Part of a small language model's weights: width 256.
Each number is 500 + 50 x the weight over its row's rms, rounded and kept within 0 to 999. Layers, rows and columns count from 0. Numbers have three digits each. The size before them is the row's rms in percent of the matrix's.

# layer 2 MLP up, 1024x256, rms 0.0526, rows 636-661, columns 0-127
110:472538490522550516486531487481498470510491496546533484505464582422545519468542395436597525445507439490589444455427552497493449428464554452413531527484530500464509497462551462452544569556569538504519542528579489541590433547513492578430431464469517393489477507517484550465500543506532527516502502449573495615514488536516557499537537517448441507486490509444485540435486597484541551576472
080:457476499524419497664488520563540546525425499516575526577580430558513464607446474469430455497483477435415536482555600477532568431519456513540446539488541454563445481490457438489518463378553487366555545536475524502497527441517501523529513417445539538598424429490490486462442425394446515499592418545547513570539456519454593461514431505467528456477465555462514495502540523581455506399510
083:594550480411470543474535521464511418472512487525512436412542510471416485616530482442507456412614491498563466501543526565437547432514536517522452509451477488533463495441515372497458536588519469480461595542528494520455507468486665509571567520480492552530525536486540533448532564460590393444545487542489536453521459450485602502549565468503542472520447511444430494490533509427477480487538
100:620526540535574593537530442551402500468523515435520568491445550416602490423529498560380475556495473529538607574459468530418465511503474528509562465497512515526501465426507503523538478545486620492550470494516538483500546543492488451562478497504542463471480481501409572530545457493563478507436507509503411534520478540543458506450535495479644477463500528428547447529452516430502478509535
108:501406496590554540547468501596524457559460487470508566435499582450502508429422482397417473532472567571454527473473394421477437489458430544476536512527486498513466440467556527491497476595536546544507534519421396604579530480435603562429548498500482525502468463488463457519503456542475486553435534574460538548584516547443509471499423523528489586417506438457592546561510518539570478448505
099:439558493553564580636502551442522582489512440531493498491581520491450560553461481393552497512535563486496513486492565519456522488460501534452553441520506464468603493535532536448463449467411552429503477481492449566550478439495520476481515461434499459512476563483453492554545469498585627449589476391463472493521541506575442486510561476490533497540462519475470537560489482485590495456407
090:517405512438513524511518451513468455528507528523538625552348453615425566553493550506524406450421520460491598527443394543432474479564527572482430401465527566416524611509463536483547527532570475503512546470446478526547528553492475505555454538507481482426566547432401546506482476456514453461451540515468475568576516490522487550573467461529471510489487545493501570565504585531551573552436
106:431469469474506522519535550436472530570559467587479376531607441536447475484596509494503479425536506544449399448505528498430523430512618556503432516470445455434458477460440438467454594482587386488483562512529462516567466454503496492514512509446512459479418541556536537549518489646539412491469537597474455503492462476531511354519433544523521417519528526453505589550463426464576457456468
093:465469556506544517456448541506541483426541555535468428487467523454503448456484625510432477481318451503474540576500451444425499451417482495430338429502524451442547519533550455507485391484552486558499444498570480507515526516396578437547546545528557516484493486526559532453592460552476476527522447525549493582445563470450536475528466486511446625493498444509508484489468531484503462535544
110:516507554555534511508491499531459549583543387487502546522527513586415445553537436513464445479502605490418473474428441489434566520476571529489379455440363491552424566539491533449344460435527488528560517539463421495400539523474490509586538487472497487424482485540475518561453539546460521432568513500471504517532447466492520421378529549463479495618545501420570447571453454555494475479527
091:545546516470590529558407544621535546415526486413469541506486620482426485513507464604517458418445498527458519463602487481459515487576560482448448454500545565506463448558476500626509624487567422573466443479569495484516488544428533542498496510524498484573528524492467437428442550512517574515501537455492446470409568431479376569574438454538533519449514531483522480448486523463459418476513
100:418533435482420489481463568524581496465553529575460522515529483478551452523474465491454448589507589506550495564493520519559554493443513484517473539526573558613568402398480439499589491583453558488614441507497547468508464536437371489472477529513526467489513580566450538531485489580551509449484557475481443522483507514464488478458449481448580471514544466446379516469486489475544497541533
099:569538538629525538514522418533538513583520486458559435508637627552501432548512552549469501544553494502515489455462477512416530498529537592560481484455544488540543507461411544541481443494494522486504514545483456524507547481532509482521428457488492507536576510464444487457512407544536515519426448463445437499523469475469510471511522507565438525555477419414501511556489462506474500450525
096:553485460503558553562462396569532546514418519476508476479437552551577495465435540491440570532533414545527504463470513460487438525542470416486494517558486558420443499558520523569521493409539513480445498452439408496428488370541530505484484522526520505601498464526538527460493499444566478524499519461582520475596420499448549443472527483538546509471529463520483467567411497567526516502518
110:583420529484470598581428471474483494456407472521537477521494469449478413505536461520414512486411528499580506590518646543488554515422512538544420608584510463529480467528523490576410645440519558418493515578458459484478533584508545594527449468405441463518482455480536551455547590552499444374557548510486497516595396549543511584465529462491459451573424449467497416419427496498557525398520
088:626462434468558503502507493524484450523515483439477430566392504430574452607552646568512505448496479554506509541335495525474487498503425527426446494505494491467470515443530529480555511454522458514482480549512399377464469453536584557475518545406504514528450487474475584457482483541555500519485514476437579471448454473578544431545568505604449474520513502459450561514512497482532508548503
106:396487550520483453466550490477504544547526483548495524520481498473482514571475520496521476581441431504527430657550486529399529453479488543516526430457521569482533458509559480528512538480611491454484520451542540591450574437397494510547518437506571459441542460425535538427499494454473553420532469464547391414491505440509440558527401528490531618496352566522516488449547433572536499481505
095:556558550466453605415569513422561482570490542447475537496456399516566408472456522526445468537505528603408471540504496489449478543529439517477457513554449483544462520403448430426534510523489518467538574517518477535527494547519637510508516453485558481533470436488490506519483522552501508525480526492481512482482680520514539474486382551410383545498485546421528507528563511527460592507487
097:493506549446593402420578518501579482536492470443552479429589406462469511503496511426575523557490481527421546499468520507508529512576505524536570548496538446457516478512507476478460530468494518427496529522486590527605538492468478542472521457522461524485580584509540561495530407523463577395490396530583547556501520534562536474543559456520540553492500580571495446464578466457538374501460
102:519525431492557432454556535530438413523508464505544425516551595481418595475503540597396480498581397522592529532530478533466521508489476431476519488485459535503514556523521494565548507552528439566620451488480476515472473530499479424551534511461560491480591556492436391490519403464496557452585449411515522504553549498493578578526563486554542578401552493456468564477554527528500566442611
095:476559525474429478472462466528463508418544495555529462475438517479497419423506637497497608513472609537409437509514575558504498453545528425477454492561512510474572426453582496476496488489515490428534423503448499460466534477427380543568578475550562464458548543518486494497609503510507489523431527541451412539560524556505500529628562488446430541374449515526425466467457521461486435512422
095:410565525502617497527431502470506452478483532406390440445508505478509413427519481432456495425482516473530545415474519402512440490475503471537441368587451491464596440486470401517489421520477482427499478487582489479517454550536510537515424578505525535536446521426573449453500493501500541486417420430472523542500468475451489490464528543490518550451534492465492541467470506544574505385494
105:441530492496446371421461511511578574417455475504563550532450498502458458570514540477554609465471435575476463455429562536498551536556552470468580523463474588499521605459516422473614502523481539501471513550418503469394558541417544468481491512478543504492492439528453586478498443438531523551522519475621490545530454546419479568408505534448551601458528613508585524529485543514418418576559
106:530558541501526431452511436553490494461510470474514484487499417537481430589452534609496460483439516478434442504526505507522500557564501431468434495462507584410559536481501560487534559575602517567398530402436481453443468448402624516573429473416478534468514512446551490412461459514480472513523552518520520525445514514520442594518438518418454529564485550527428461561431469588518456575454
090:432487497623528566447471436450448423477550525456462555495553498515395491481487553427489452550469368542468578535509550531451575487501435569491466538510403441480494485548443444506483437483516465553546398436511443487489517422465532412531552498463584447551483549442499546591525528506443501455514536525462484554502459585578453514434509531487521527525439512515539426527560503579529503504584
083:472543489480529540564436438526515478489527491460535488492538449572430484548524482551465527391415454527550466426571516414470469559536482531497528456546428441462456487497500453544520530544507515448526434455528515479473625375509477446477431453450486551502455469520551502490522597538593586452492485501464478481525442461503542523468460426535510437472431506534597482467386479527453565452493
# layer 2 MLP down (transposed), 1024x256, rms 0.0526, rows 636-660, columns 0-127
105:499511534572584490555527457507434480555439520498599472483461524503569419443504527486531525486466502515481548525551537468434422507466481512513444592528572541500595429587561521511605528500437522494469465508466456529447541463500455448523384491512502421530537492373505550457568535411620538551535581505449479484404479451480615560506526464498460603461460494460509578532505401359476498526576
084:502508413498556499479520525494506554494427513363531513493507465562474501547496563502538486480568439527535443424449491541373498585556601548519538521526569574460481570538537504453488618563487451529446429466519476476486467569449537411469556503527516482497561442424645461486581516540528466557443450480461520563530547530493464462489530460533459505441542520522505443512489490574436543563459
096:427450485597541447579460447454513525581520536570542584522521524492546542476565536575452591479427560574475551465454593576473455364489488489394531617433538536548456552486564646558551485477511502474491446489473404490406541504469536443465487581538443435482434460542441523587493387565580518420413506464415523527505493543505533486456520549608514492500627479458559479474445462442536544455509
103:495490541547489455555626547443492532546500491521488472465538580490574451528620505413533421505500533476505530423591428505619561569506429435420498425567527460441517491513435444514541526591543502472478364519572518477564446453474560565561516448526548485522453539532549529477488500406435499484393453515544522538462434606532468443508427502469445497584501521572377468502473530621560499446422
106:485432431515509479477449539584524411489436477462559461479488616535536409454464499501518479475540540474596454464494441413472498437465448564546473532453456417557479522397508514471412483468498452562562410494573502504578512516542476507493458506534415482599523528447538507531523436441447516461607489582485493485530571491462601451489566472539446514535537541494552622445531569507464464504563
102:502456505379523495470543467537471506431441497498492457439563509542522464453495546616413531480453523550527470513524606470501601495529547535493378404545449424482400466433515558528536477521534423533401450495508519431545474574495483551521473508468544584518451483513525501497498532539433486544384512565499565512486469439497562486546547471545516490565381448478576488624478518552494540466567
095:417432551485563439511520525419601542514492494473480517402589542427411493479445532529487500452494471479533444516633442449463529500475536424456466400453445494518436534495619484567435453540411534475495526506494495449505551493436500514574554498474422547570521549483523443484513465653547557484463509537532486431547433505461447531435473466479438482561522494470485478538477463610484402416440
105:448473502427502459480457516501515560466598528440482538507612546541498454455523504411470574481547475547517394546440516444567501432472563472408507474571441514515469533424446519465382540496478425432568411493426555475492522484487492443441507458447461354513455446505547497585415487532548496533498442493592467527574467496551590521482456507556513439509446502614420538599410421520423525538464
111:503535539473536639451523495424443559493461451445469494472519499540420440459454600429508461544465616539559525449408547510514522525614449592564467416542596526477439503534480454510499482523605514486435435438538471553451395542494461455473534498502592489542580507526503526454479516621521633419498524604526546479516551413525440552529512421450495532489512434500444460385470506582556493506446
109:468492409450510443656630474511502516461522490471508558503544526592459571558537483551524523561451535438501465531609514480527430496501492520482545423504417478462586494528480477599516496504486620388565563485528514568551571527430524524489492463437616518501421476469497544516474516467539493501391513595480522590557533605344505489454518568369514482491480527532444485517513498580458459519446
090:542435463513486538539486454495473537566459547429493534516505412543535480443516540479508506648487537592391509470471504492486437557585518479468514481568509485460529469508502470489477376491483553505416496467479494506482388519468457487578507520525481461437454468594532454479511459483565502460511471567440465540527438554511604507497503561481494407523450458498389521558482521539480402525469
099:470468469543524527429460549479452540540457483477519559452421478440434531561546592580445536460493498430440586533479572493553522512571521455444531484464499636537428584510533549489519534545458412506434534479496483441506485523419486490590592558525438386496544397383451518566534450479451530546506514397568480426440589533626526498443467521413476537539510490545524502481466426573419502464611
102:434395484411567481479462617388532488483522583480456431480364489504436529484475488527506551531540570484486488521503537433536580493523561544381473454603503435386419566571485375488433533559509528493521504513612546499469472513483494536473509551536415509536467431545510478541534578459450503533548529532472505575545429577503534545563534446498477446516478556492501449472557549557498503513418
112:478447500541538511567451601497519433492431541497428471502591660466509514421535530510486550532426541458455415617471482527518509589552533465475456515445541519528477496427551580497470495463469427473564502475504508410495423476482468510492500500508431458459533605507590491592449476561545476419521466481502442571455502515479504504512523459475493527498431620499484457490584572440534472547516
107:474484473502494561534522513656508452472523584506511535515540542488501520532426508545456615527422441503537541447468579627486489491474446550446525473467535554534593517524588498509501450443500528472600563469533449493470470471469505545502473548438569397531555488485562531438480478445483486459484494523524400462500449475562414530458524463465446498413521547517464498450511483514432451546539
096:547511549519490440494468517375565544503611440508446442439515407440519555468431468508576517436547536515433527398525493562435539529625416506403605435401451468610520475411495450471538530532452491548501504544446550520579522597597466499420572543499498482479520569523557395555508457477496451541634487522525513503473534623610506531513514502467467455508436529453519474483469494486499432466512
107:533425490478458541519505383499446597505508465504454452531511521489600535459467499449548587541514460457409512550519465479549554503501607514454392542508516421435473497480400468469477497473425565445521415509442516514697495486460468438425456472530452514486461500531449548445552492508530535453548435495434457513519493586564442504558500459464472441584525513518486511520589490379509433427508
106:425500504529427490499561417473517505497510454467532561561512474547538539452534482462509535447516555526616490422392448537514439441514493492510525464472417476470501439553346471569453547536606404531446480461468464472571517429590438478434464506468510547469505535457563431499532556506454434460542437444502497496578536494584491458506480485486579520412456473503413493527397496454583595512447
101:505550650492453565460556554535448454561509569522429397538505519484513498435521504535473473534559532516621532572399410552431521487418437487538546505481513476563499507515558503446433397443468520467508520587442498543525497561495432468528432440423403545509518487509574377466557528580479465460440470598444486502546549529577488508547375513628509465453471452540536521502486445557463511461473
103:470512534556540478532473468529489507477568469447553507609452535561496486499575542493503546478439498488501458477468586512599452457511553449532492548512574591520586411514513520455520575510468545465529456473442502447443460433531475558430503512530478497509531519583420454387487531408472489372514531520450491495544518529465486474574509524490519413608489512532445571475541550358510551530485
100:507510498409505502508547519373526506580453402584453514467558499465521471432467521575434531462469459532502530545439523399507606527529508633519515420500517477462498444520483479515548464560515499477504479550563507395562422538512521439551502574543487566536627516440408426474393448531502487493459471452541477446465515544450434537508521427450546523516526470473554506519587513560558444499454
102:456467570517497545486480553570410569461526484514393390470407537455480509494558656475505530503541590500360452568497547494476470537547494459451480524488476510557432593479542487464470480574462505602489460553480428434484494475561418435554450492538481500520435533538513506483522482534545512479519477436566415582461505536534484422484523514536466513519406448494580487505489449531453498493574
099:498524503513498529487506552513450515458479512529497499492659477515461600580485402458492405446402518565483349553481548457518508479422469497500591480507500484564435429531598604529499488513491429418434529570553567439519468453561461503512498493521563551484559460473428431517431483489480466496428476516492436503591473485555492543434541492547501434581504505531472587560441475544489468450578
111:480423401493396561480475490498453466458534487599470477608519512588441535453591508494451574519483541522459542415438485508532498505513576410423487445551473517456498564481496435529506463526480462483484462436496512458566575457531459486490525536476487491533390530558500497550601507433517518539491513579580382426575530518505499436465505510402498485480471448538480475539454504504450466519469
091:419542539488670583469480462509524446524615466485474571500407492479478462500580570399504525507563467598516496527575505554521434589521509490493443394470496489531473394552535527397455434457453541575427492549457490589526503514461530451465514538499544420552508496514533419516471542503497391532567501468492429490526474483501642553502487599472521607553475474463411550495520558497448514534560